config.toml
hidden_size = 192
num_key_value_heads = 6
head_dim = 32
vocab_size = 912
norm_eps = 1e-06
positions = "learned"
attn_scale = 0.177
init_std_qkv = 0.0244
init_std_up = 0.0244
init_std_down = 0.00338
learning_rate = 0.00157
beta1 = 0.95
warmup_steps = 379
max_seq_len = 256
Each number is 500 + 50 x the weight over its row's rms, rounded and kept within 0 to 999. Layers, rows and columns count from 0. Numbers have three digits each. The size before them is the row's rms in percent of the matrix's.

# layer 5 MLP up, 960x192, rms 0.0728, rows 835-959, columns 0-63
077:502454478491565606483511515483537513418530493548537452527463474508416332551589526517538535538472463602529518467558515525471527529537613529473520437462513508535397527521527604421481524514497388
110:435427461524578523496487458536497592475430649551513509546502478548494432512479458410452493487394578533463588595481506524484570496572534484503528487542459542494496590459571498551602500467565520
090:474502621386390476515520475509505521514427492534491527620483546499459498490497430566507505574489539493489527576518516416493441542463497609530451587489483528484523525442541478480511490453525575
127:460494498427511424445516512455516533533613476512536418477467508503478474571538447545580451542487620568347531469556628507506474513542520512559548444458616504572487531539558510443438489473409398
169:480413514414508470463555436477557540509495493556491380516516500416428460558541481463545494504466545550443545477492578493480536539511440606498508470459506511558411550520542547472441553495419449
140:506422424540511503418478473451465505427447575610499522504478448520476453490474487423496504595473562562435565481514565564509561541456456461451553528529495575463499518468491611573484589481392502
134:487473517401459454439503526418512580518538536575496483512519500443419481581555437517582457564488531574440558494513580466476485514505468591508540469492522501577433580458616532420443555525408423
019:539520506522481513460483528473573529522522468581455549450546476548449512540395532534576519530438382457436485467411524537567508470542411500476508457479502534532501476603504430656587414567506484
023:544505486435542519530562505488525469588478468490480424412574497543554468578610481477537452477461561461537543421549546579421478560518579439490496461513478508526504423579465464528472540352486479
074:513488613445391505504537480497453537544465545558513491541559582485397473495532482563500538611487510507516484591479532414547459540446503596473453581458580551483489493469477515482503511485476594
110:420488535492526436398515517431534466518591468511523491609508472485520485484545531478559459482537569558341611464515654557564459532502518499541516461576568514520463559524549544505536513490369436
097:514451522498566562417446454483450551411485487558470502478491465532468379556492561557505508499490512598485422536596520525469569521543535601490539496488448501590433545506505567456538503477533352
020:554565438545524483511497537614543523415570525618541517467614582460551543508358594511572531532495491555510471514479524463580427520529407535525515476481439447368491491438538469446580473566550573
141:468481522402485459445530498442555527496551467528530431538476488494474465561508497525585468524485603554371554496482627502495498539521513504542519371482537547572421561503527528429504529502442421
160:485479527467465460445504463484535530515502531617478401541487500463440474511527510495584470561489571636391587482500592493444517548502473588534528469534501473563445581501504554457497526518436387
137:456428546478508503525598488498577466504503544504458505552360518484524480568465474490504454588490571564431553509586553457495471574449462469473580483502507589501378452479446561514461490412443530
126:435486513496524466444544494427545547498575544527555452530510509508457439528527454569510496570460612544392548493482607500484471527486542539520473485514574527532417583464576565528539585440400445
133:447479527432468438481566478458540544502522465572537434507470485507465497570527435525547418546464566539367615540545614527493482523529473572578515444501539526578453568528557527429446542483456443
017:482558519447441466504483562483459557564387496431475505472463400464507647461472392496444516503560446433432441505431427553543512423419470528487483519471517531476497560441475475408433530441443452
016:542530484416530529457359510527546504545550421527478586571568593526501563502458484608443514554496472529451554511528488627503432471500517471506543539528532498429515484518560488504558526558532520
132:394465555516560503458532423509528519472557492613505495420383501585533489521486486481452449580505523499437487556476590515531510618465470446461569521557518617421489487598574539564471571486460513
140:477461525453463460455557480455490620506515538577553451591531512490478445534513452532574473514461569540432566531537584546493500515533541570558479465511495594576452589536561546427454526454454445
128:533537536408471448472509457473518549491507492569529455508511492523410471603508450510564459544405546532397572501561611532513547519547511492543529398535469503555496554474554542418497556538468433
138:508571551444438456479569490541638562543528434512483543531478486568439477611451533607523510559501580517469542519511536556518544557436486482425509456569443506419499643574466508432447448483457467
102:506328554522493524443488557392503531489450551613517469487542516492548491458484462396494531495484528499499553502435510535397447497477475536467504582460500533494496461504477543570488601530479551
123:441510478438537444450550492453584485467558481523551442497460514476505485522551445528546426518479587555355525489526651495482489550556426491572519409485580541581475599578533521480474558454441430
025:487622539493517559453474562471609429549468495496532586502415468447546532459400555510509563499493461440439540466474565380475554394474395491496448491505534506492533524415496496410584437582453467
088:431478522450516402495547445449510487526541484492518477481495506529468503527596483498503467563468588540408504534540625430542495545556464488521578494490661507541504467437566512532536513442413486
096:421538458429547414451515505489604415513505458441498482508505481511472535487433551499617459587510581553419494439476540486596601577423549391568528433558613535493431513539450498564482509466391445
136:482481552402462448461564506495494563525500442552493472576580505546489492561515478507601478518467529518435481488504558487462503582479534490505502436463634525615426572517523501463497543543453464
114:479432501402536446466516463497576500491547529503519427581462504472428469544529507525556395543486543555422588458491562555511561514517510507518506430468507547547437559513495533486501514459417413
022:510593460499410540456554500525394465500277480498473476464563531559546577451418467524500459518525435501533542450420497474481492580545564396400486486372488519435504485603501480536413490533489486
019:477518472565496530508468438440561477548365555515504473552415577542451437566462538389452540495536517465532481523496469424499461601486435562513587474477576530488506494400503494553485504453518590
137:527461589402442481577548486399558543589465448607531469577545515572501507495462452426507486531490553478491538553456512424539430490495508471470578575493438518506509536418522474407498563528489573
076:484467508346503449507657529457626454552546491487467487473425543468494517544569487498488412507498561528442522528521492459552458550554532442586461442494562538542509489529507505500525535461413454
021:483547439484451587484496504444516521581561417583485465409656446518632544558483507446491565463562484474514493502420466528485469476455550435545461476533497573547570501563487431545556487471518420
152:495505501494498454463498501516515559493550543550507466500497517426481472536553478553588410560439532556417531485509581520467503514471493538540515437468505488570383557520533515419452507466440415
020:563591524456506484467444519553489544523451474505504429535519544415461442461459511485579579491509562451536525444502558465526476559602524515488455494361502471489540571612465445526469530506583569
103:554503511492548529486413390537519550432422534510479432539459486563524430518585534489592536530453460577505432479590529416502515462464584554498498466518530491561390518449535565493483491437553388
099:545485515549538554456470480517431567422488496570542459504629464502460352527508511519535517594477489565502486486528561559490523499461472492461508472563482494535446541530499609431486567528500471
151:482454507433441442490517465470559519544507558560511406489577528470484519542503426480547395499455534568425549508491586526423528502550501626546491454450502512593411568517512556463486496486480468
098:515563506414421387512634502401597472520489487456498493442431471450474548556579464521523463496506568524393473503554577412549476553499509471593536502427628459587532465520542510496487503391427523
125:500426472495518460415554537431506537496525557601546460483549512490418422557523554496521467538450646527428545480464606494490530508412536540499511496510521544517429575453497560507489562500393477
137:489463517468494454451492451412520602486456495556508508575541478497407478577531478472600438591524567561439573513529614484511509529503476545494525462517501531549482640486555569462442494492430479
017:483496516536495513522376487489501504525419419528547554506497348486501494468450481565522504543510409535426506534524473501523508468459529499523449511329502472463504600453548502424533543411394473
161:466514551539545494407531342482487489506547478622541437491473546543536552445584591514506446448524514555453534441543597549449482523462450437494535447530504570485478489502487572509420510514446477
024:504493486470516488538590495499479552458586509555542520406613499522516504467560483567512533512543479563424572440572467595591482428512616439599496519498462519488484547461604569404476516534417467
135:499499542387484446443565485439562489504555491528566448509503530494461464542545469521550468522482593579398571485522610518488446513524511515514485428474534538571477596530519564417430528469443406
143:453440568486450458468513442474504567490522509524473492582510500480468475483560515531561455501519550504408537527535584543468498515504510506475520432497488525614401560566458524475524529485450448
019:408601472471525566501453492571453497430395488531495435562467445463492488599500581471423456490451573519593484512524497496486512499500574476574525459513507506501479438655519446567587541409423467
121:447498498404533451400582522416524520499568485519563455525522468482469465523543475500552468503501607572375502489509625496514495561505475520527541408444592554534461566506503550517494572456380467
142:430428491437465451486511509453526585490561494560509455559524477518486456564538479547531442588465567559432579533536557551500499503528497534498505413432511559588437587571513516437451523492437445
017:451568540425525545562410471490420547447463492519518529590435437434482563473437511487563508459536539459471529494516518477401474486461503481558390503526485460537502533580447434473584521576447476
142:427475495434476445450498451457529561533567489518527449502547534455455471528581471520579443557514541577415484506538616500483498512553510547516491446448526545603413559521514518454498531493449436
019:418468477536446529500626514591530533477408453446467467463507522495654498447524485463470461509505582484478547442519458593536464451550595521535546533377509471474469490370533544495468492472495464
162:499471566474433503482459384528464530518518524554502519515586539507418470552490438500568455617467490517452489565460554444531564564522605538489530543541582513524472620453561508472576538523477498
017:459544486497439432539467458500454482390455492539561455465543523511527499487400465509537487496570487474585469569455495451518543490486398440472459478395508510520496530402438464545422563544561504
019:553457482496571506515520480421500524504601501493531492473573482541606451568491580625505507562491485447402508442475437513537492510505457519629526512438468468513469509441563584521503520427426470
141:481407515475496469430519504467488553499539581601493539467462560475474445556513486519491488573440574574414578594488600492519473526456539503502532466481529544533387538484494530529525558498494473
137:471478552475476435417549487449534509517564495557480433512518510424468470549541487487553382540481604549326564507524640551477499534485501531538531456511551507544419563516575539437475539457411431
019:556499604446447548438519573513569567519612468464574480475517558352494576412540476596527516517500487489444469499433454526547533462501526498601446499511552500546532574502493499517421548554528489
021:413545490569559472420563558529568467471519597534531509527563488563523445461426551536505576502503355408464502466455522517548461480521445470430502504403533490470491594495565454481678388468503491
022:530446486552558393572499444614428536461496550492455458523447486504508472539501554509470477490534467612542501509558477487478500500528609500434522537636485504487418444508600650406555492399531476
022:512481443506550434422453546460394619546461531499482511411586365526450452540622456532412453546584426522469529557486479551475507523444576464566489500519491478550515480545506453542581416442522451
019:521568550384434484560468481490648599428518406541490414500633461450449474528558497459536517507557525544513496439415504550484472504475615420460505416542482541478536471510439389583512621522490460
140:469453507440448471432514531417507560486573552511533475536466490542473483595514425540544448571444587561387549515549647478475495473456521515535535425510517500539410599473546555469485551488433415
130:453473477496519491504577457463558474493491486602457484497454544547568548525505559484521452610556537552415565526534565446520454581465484467486607463434512610483487489570471537527481520443461513
018:540496477517524432417507491603499573504602540437538427394557414499519492552477412569542555484506514458510483465502494625611522513534545499457506546528507499520498540525517561527512456467538473
148:482433535470484496517611443494442486488497578586426461417460535452531481532516545423525544570494483569396522550499560514503595607512465547529557468424482554497478526518459564502447561520462560
030:447504452398426529507530485487506554575466380461428456465550555503599528522512384494490447526472553428510547473425490638494531483502649433460469491610531500496478451549515438555510534505452387
021:492528464416441519583556534427566501605472451489468553535560515534513544470600515503465458549530502494497514505432517555443421602469437479496526466595487538491479468510514474623550500523450474
146:463480484417502466430538468489501552512543537529520488536497534458430475546542514511524486528457537559450518470519578456532489483495487582511514427459514531595449579498490557508419580468442466
176:502455540448472468504544462464559572516490551576455448587555475495451474484538446515555458541473497540425600509531580510503537509532512613531512470503558595558458578501495540431489563486409449
018:552530455399429487561452482529574524520462449501461529589506559527469629506404441530539456520507497463487467515362520472435426482458434459460511479495495511428505454525473420555520519560489533
017:505535550449423517526527537513488519449419565524463575472539561484489510408460536531548461484499471429568506377391525480483515504524567495481469479521552503481489497426422511585565515447583482
097:447434526434522417455572467453529489471529490557495398536551549509494435569539487522520423544522566571472581490562538533463498554491497563500549387472534537600392570508523577484482524474417411
017:500475497480462523494622564488468572506566423437468484503538574432506534447551488484498468476504505513519451507461434597578485567524543493554471550460491443435429530421504537469498513534451412
021:452492537467558529440501543524451450473522476475538500522458457518575510490490483638483512466502550480517498411550508463497521455517516464507528541550524514525496557342487534433499482458530491
016:472473552476473525460511449606588439586567487527464470464557538453502501480405540448651580467490511422562498447498576533554443475553535556454514458511532514524540510477491460551515502423551570
018:553429503542495481466577499454509455540573533470487553485552527542512499551546421573565584446443395494481511459446532539590552494564427524374566502408452513440440521530546561476505416498481524
129:431497556468505446509549457518561595466529474545489436518473460529500480571517436527570453576399517495422526530533569506461533544505507515527489458468528542585423602530571522490479557509441463
083:501459454509591603460485474480533521426461504536521467475478461544387387548534479463487521542481489614508503462582514498478515522500571549487528499480518491542381552523530622476462537517525366
146:531436499485494489494600488485464474524495559604430511452434572521519458547479582457517456568541528564437575541472549456461531624449506505443538461441524555503502515492453609530516540469433517
089:496496505547569579474445465519460540401508488534538464509578489493440328523496547539495529508468516619486455464586540578490520489453496494441512444526569495558393514537537615452533549520517414
116:495454456568603521442468500475427421415635603578500472461566510490545454517536514551454422533474502553454579456492531555354528447462501486458565480441477522428418526514477539563494510469528437
024:454405525546564460492583505471439545507511451474444476507532527555461451498577453482432407487527585445521490496529504523450471603511580453457519517436509445511477523522554483449502514418444547
024:520459461614583435507586483538450462405623496530514493452479574547468411555552468543487456501510544543479490475590440556541560540513576530527520481669506458552433477374558570490478470486441500
126:522486524496494499440487478437583498442545529442535525513463530520455493484453438536473430574485531508460531476520518509501504508483539565439519549522438666432443519553524500489573570499525542
129:377439488515525518511583466450529460488565493515487456458487477459592521520462531486527454541551534554414563572669568486531471541456472404505596469430505633481383440552490533552485484443480533
020:475555448511473476493391480498485468517458532559480557403596407542607488559551442583569503515483404441462505501424478611511507431440462455474501454491491532481467474488450494528636460446552448
109:477504461509497457498505513527559522467420503515430542471422442599519502562485497480507538549465549543436530525566543508477552578491421493525529405483550482505490526500510558574442513465501461
063:520457467390591472425486459504484525459489508576498441573535485527491328545559464455525532507483477554515583451530476476460480495495557603415486410437501498469469600485534591435407481579487413
090:567400381553602484463476471471451498445550581527497509436505396511527405516531524391551534501497452552489536471483536494514493485564508395431486447556531480476432582495401485569524528502433455
017:558533504524545424451477443510361517411489550430461472470560557584526475549493527539489488555495497516502491549460437549643473462567567496337502530461525513510476541501582549532551492383540471
019:527522491565497429473473485491526533412608480495528491489536523459455444517532499488528582492551503523522574550462458612550521505491591451420444545523498482565503449448574519517562457596570429
018:463399517522605443454474502596431520497540464402474528456503486512407498477426547605410491527458494545533524517540502465529506511473469526512535533559543480544460523535540544437559426504522544
146:452493509445474456464507470479486517510585554547530461509486518452461447520539466499562416570436534598418524458498596504488513499534488543516481456430506577577413588503537530457413504521446439
140:479452495515494477488539502439572546485545572502547427549511471431418454543561504495534501529459564547428529508555582500469521495494490507519516449452495514563357520500479598531507536478472494
141:492429476493489465465480472483504545504545531532590449504486549407488523510568531519531461526467535563429494539535614461451544541503456531577502461467478531553335555487537520424501575487465427
028:519473399569553422566546461543415549460597510515485457459579458567507552520598553493488534503485517568541502514542468587553437554522606496383553530424421497467454477463656566498492512571420479
023:490521447480466563517505454436534505563479465447454491484554573522602482565610465453468461513482603436479454534508521610416403570525482488570569494525490457487508536486478482552527495545477478
019:456504520376440533503433390588648542521438453534449521404575490462579562490551514540471540493474509548499529568440550580522512434456585484433513501555505545541505430509524413535636506566528499
017:586530516482565401487538480502471555441668569452520473478531404514511550536556583542529573525529456545463539501561460563527466445516501484532481536533462471516463550405516634429512491546458491
018:459472539573531510525530566439515519412504407504528417601425523417455489482529524531406487457399509568463474397476482465552428543433514588523498504425469490553449510432524493439473453489447476
019:562496513469613463561535526613481565501463623518568524516390488505506466485495548515499503450518543524543461450548503423448526447466590528545500531562476492504500499561565576386495530422562495
018:440468502504432535506472490571567485566504591415476513451568631513530533518471464473490503521492413597491415538441524577502492439507551478504556497515478516479565467487456457565500543459536536
019:440502538506522525498404520590448544529650432478466556537501427563449481499483503428538504475584564463502433514559512527462459494520484561572525498557479495477473582361491435397601515476446555
029:513405483591609484528538446559447471486524542470533477504413519482460421518549593453462478484450543506591496508652488514458456566509637571561584558537470450514434503413565565407536429421466538
018:474539567428553498504473505435615483582476499536495572406463594517491525490495485573564433561442426427494495440512532541419463537499435503550531470469523474474424530513491478424570493422442529
040:511451497557652432498453501506448600434520594460563505565460417509397427459517568490523530468467471576499502443565463424544430485492493596449505477494474481478482527477501561454452480567511496
022:585499488489601464571497428465481466431529538549527485522412522529387425463500589563467471521496479597514458440547472461549497545450430581479517483646484527545469447352474485469502574547571550
016:549505476481471556467413536552535505501581548517543513591487517469430496538489540561560499496438422507428463483549502574484400480461479508683515468651435465530544510522476561569458503544531499
118:411440521460506484507580459512491472506585600546531473448487530517530538561495576501464423607515512571426527552613569445512477549434480499474532420410464604516420488529442565572410457493438528
018:462520448495496525542503591510470454442590489583604510415463414573454572529581413556533513461494511453485524550493485565477524544476551507554530482518540525535471531474509516492430505457453454
019:501565545522465507502551506539462525431502551544448487450632443424466554491540594537537455466470481512556384425476450520520532519524495529468492462579491545524464496539432499578441549488595543
165:551514569498427495526511441486489513465479516548522434490595541512442439543501463485542494611438502544447598505508544502409534590535508530500578531552514514525450576431559553450571528501445527
019:466526610356454574416441497446443535539364394431451507460457453447463506435441439567473485532482469510494553430437505469443592408446531458427475513571561536533426552596454510438482497511549495
017:483423518436527462522489387570443466415487564504578439474461544527452447540516477551447527470505617490526519510642484546441472528519556466488537557612529487614514537485517576551420524538547537
146:518455483442451468459511485443530520536584531543574392502503544439424474568530441520551456544464511554424542526472610465396561520555484588482507465477481519519479596478475574467520573470457447
020:493462471549588463557488454531557528462435552497475544515431575479453536442499554485398506446491452646454587540539513457513418553412505553535487504466477463539506482586596528481586506557454588
019:486470501444522549499572554547553596529425483536482551539529501509517596417416560558462508466503439499525557426473580497546476508532520445507483507460487524547545521496518485613543562558501475
140:469432477472499479447534499441480561487555500467477453448499517420438420580586529497543443543507601565401496564547578495516496501524481489474575451502499516592403535520500562447518517485453438
020:535491507438549503484445505515489543487463484457431537501478405479464524567429486570529505543471439476469547484515553438418510431441436467432467549485493461514529432444388478414559495491545457
118:471479501419510430467560514414555510498566470521573448516445492472520473535574477523550455521509572559367568495543627552509409514534505533572525439469593537570496556557521542457433525475428430
019:455494459489478467536496562584499451535470461513510538402459519484471470463466464502612560470524416431605571480438583456460572474510526502555515512558529507504481494440512463528475466448491515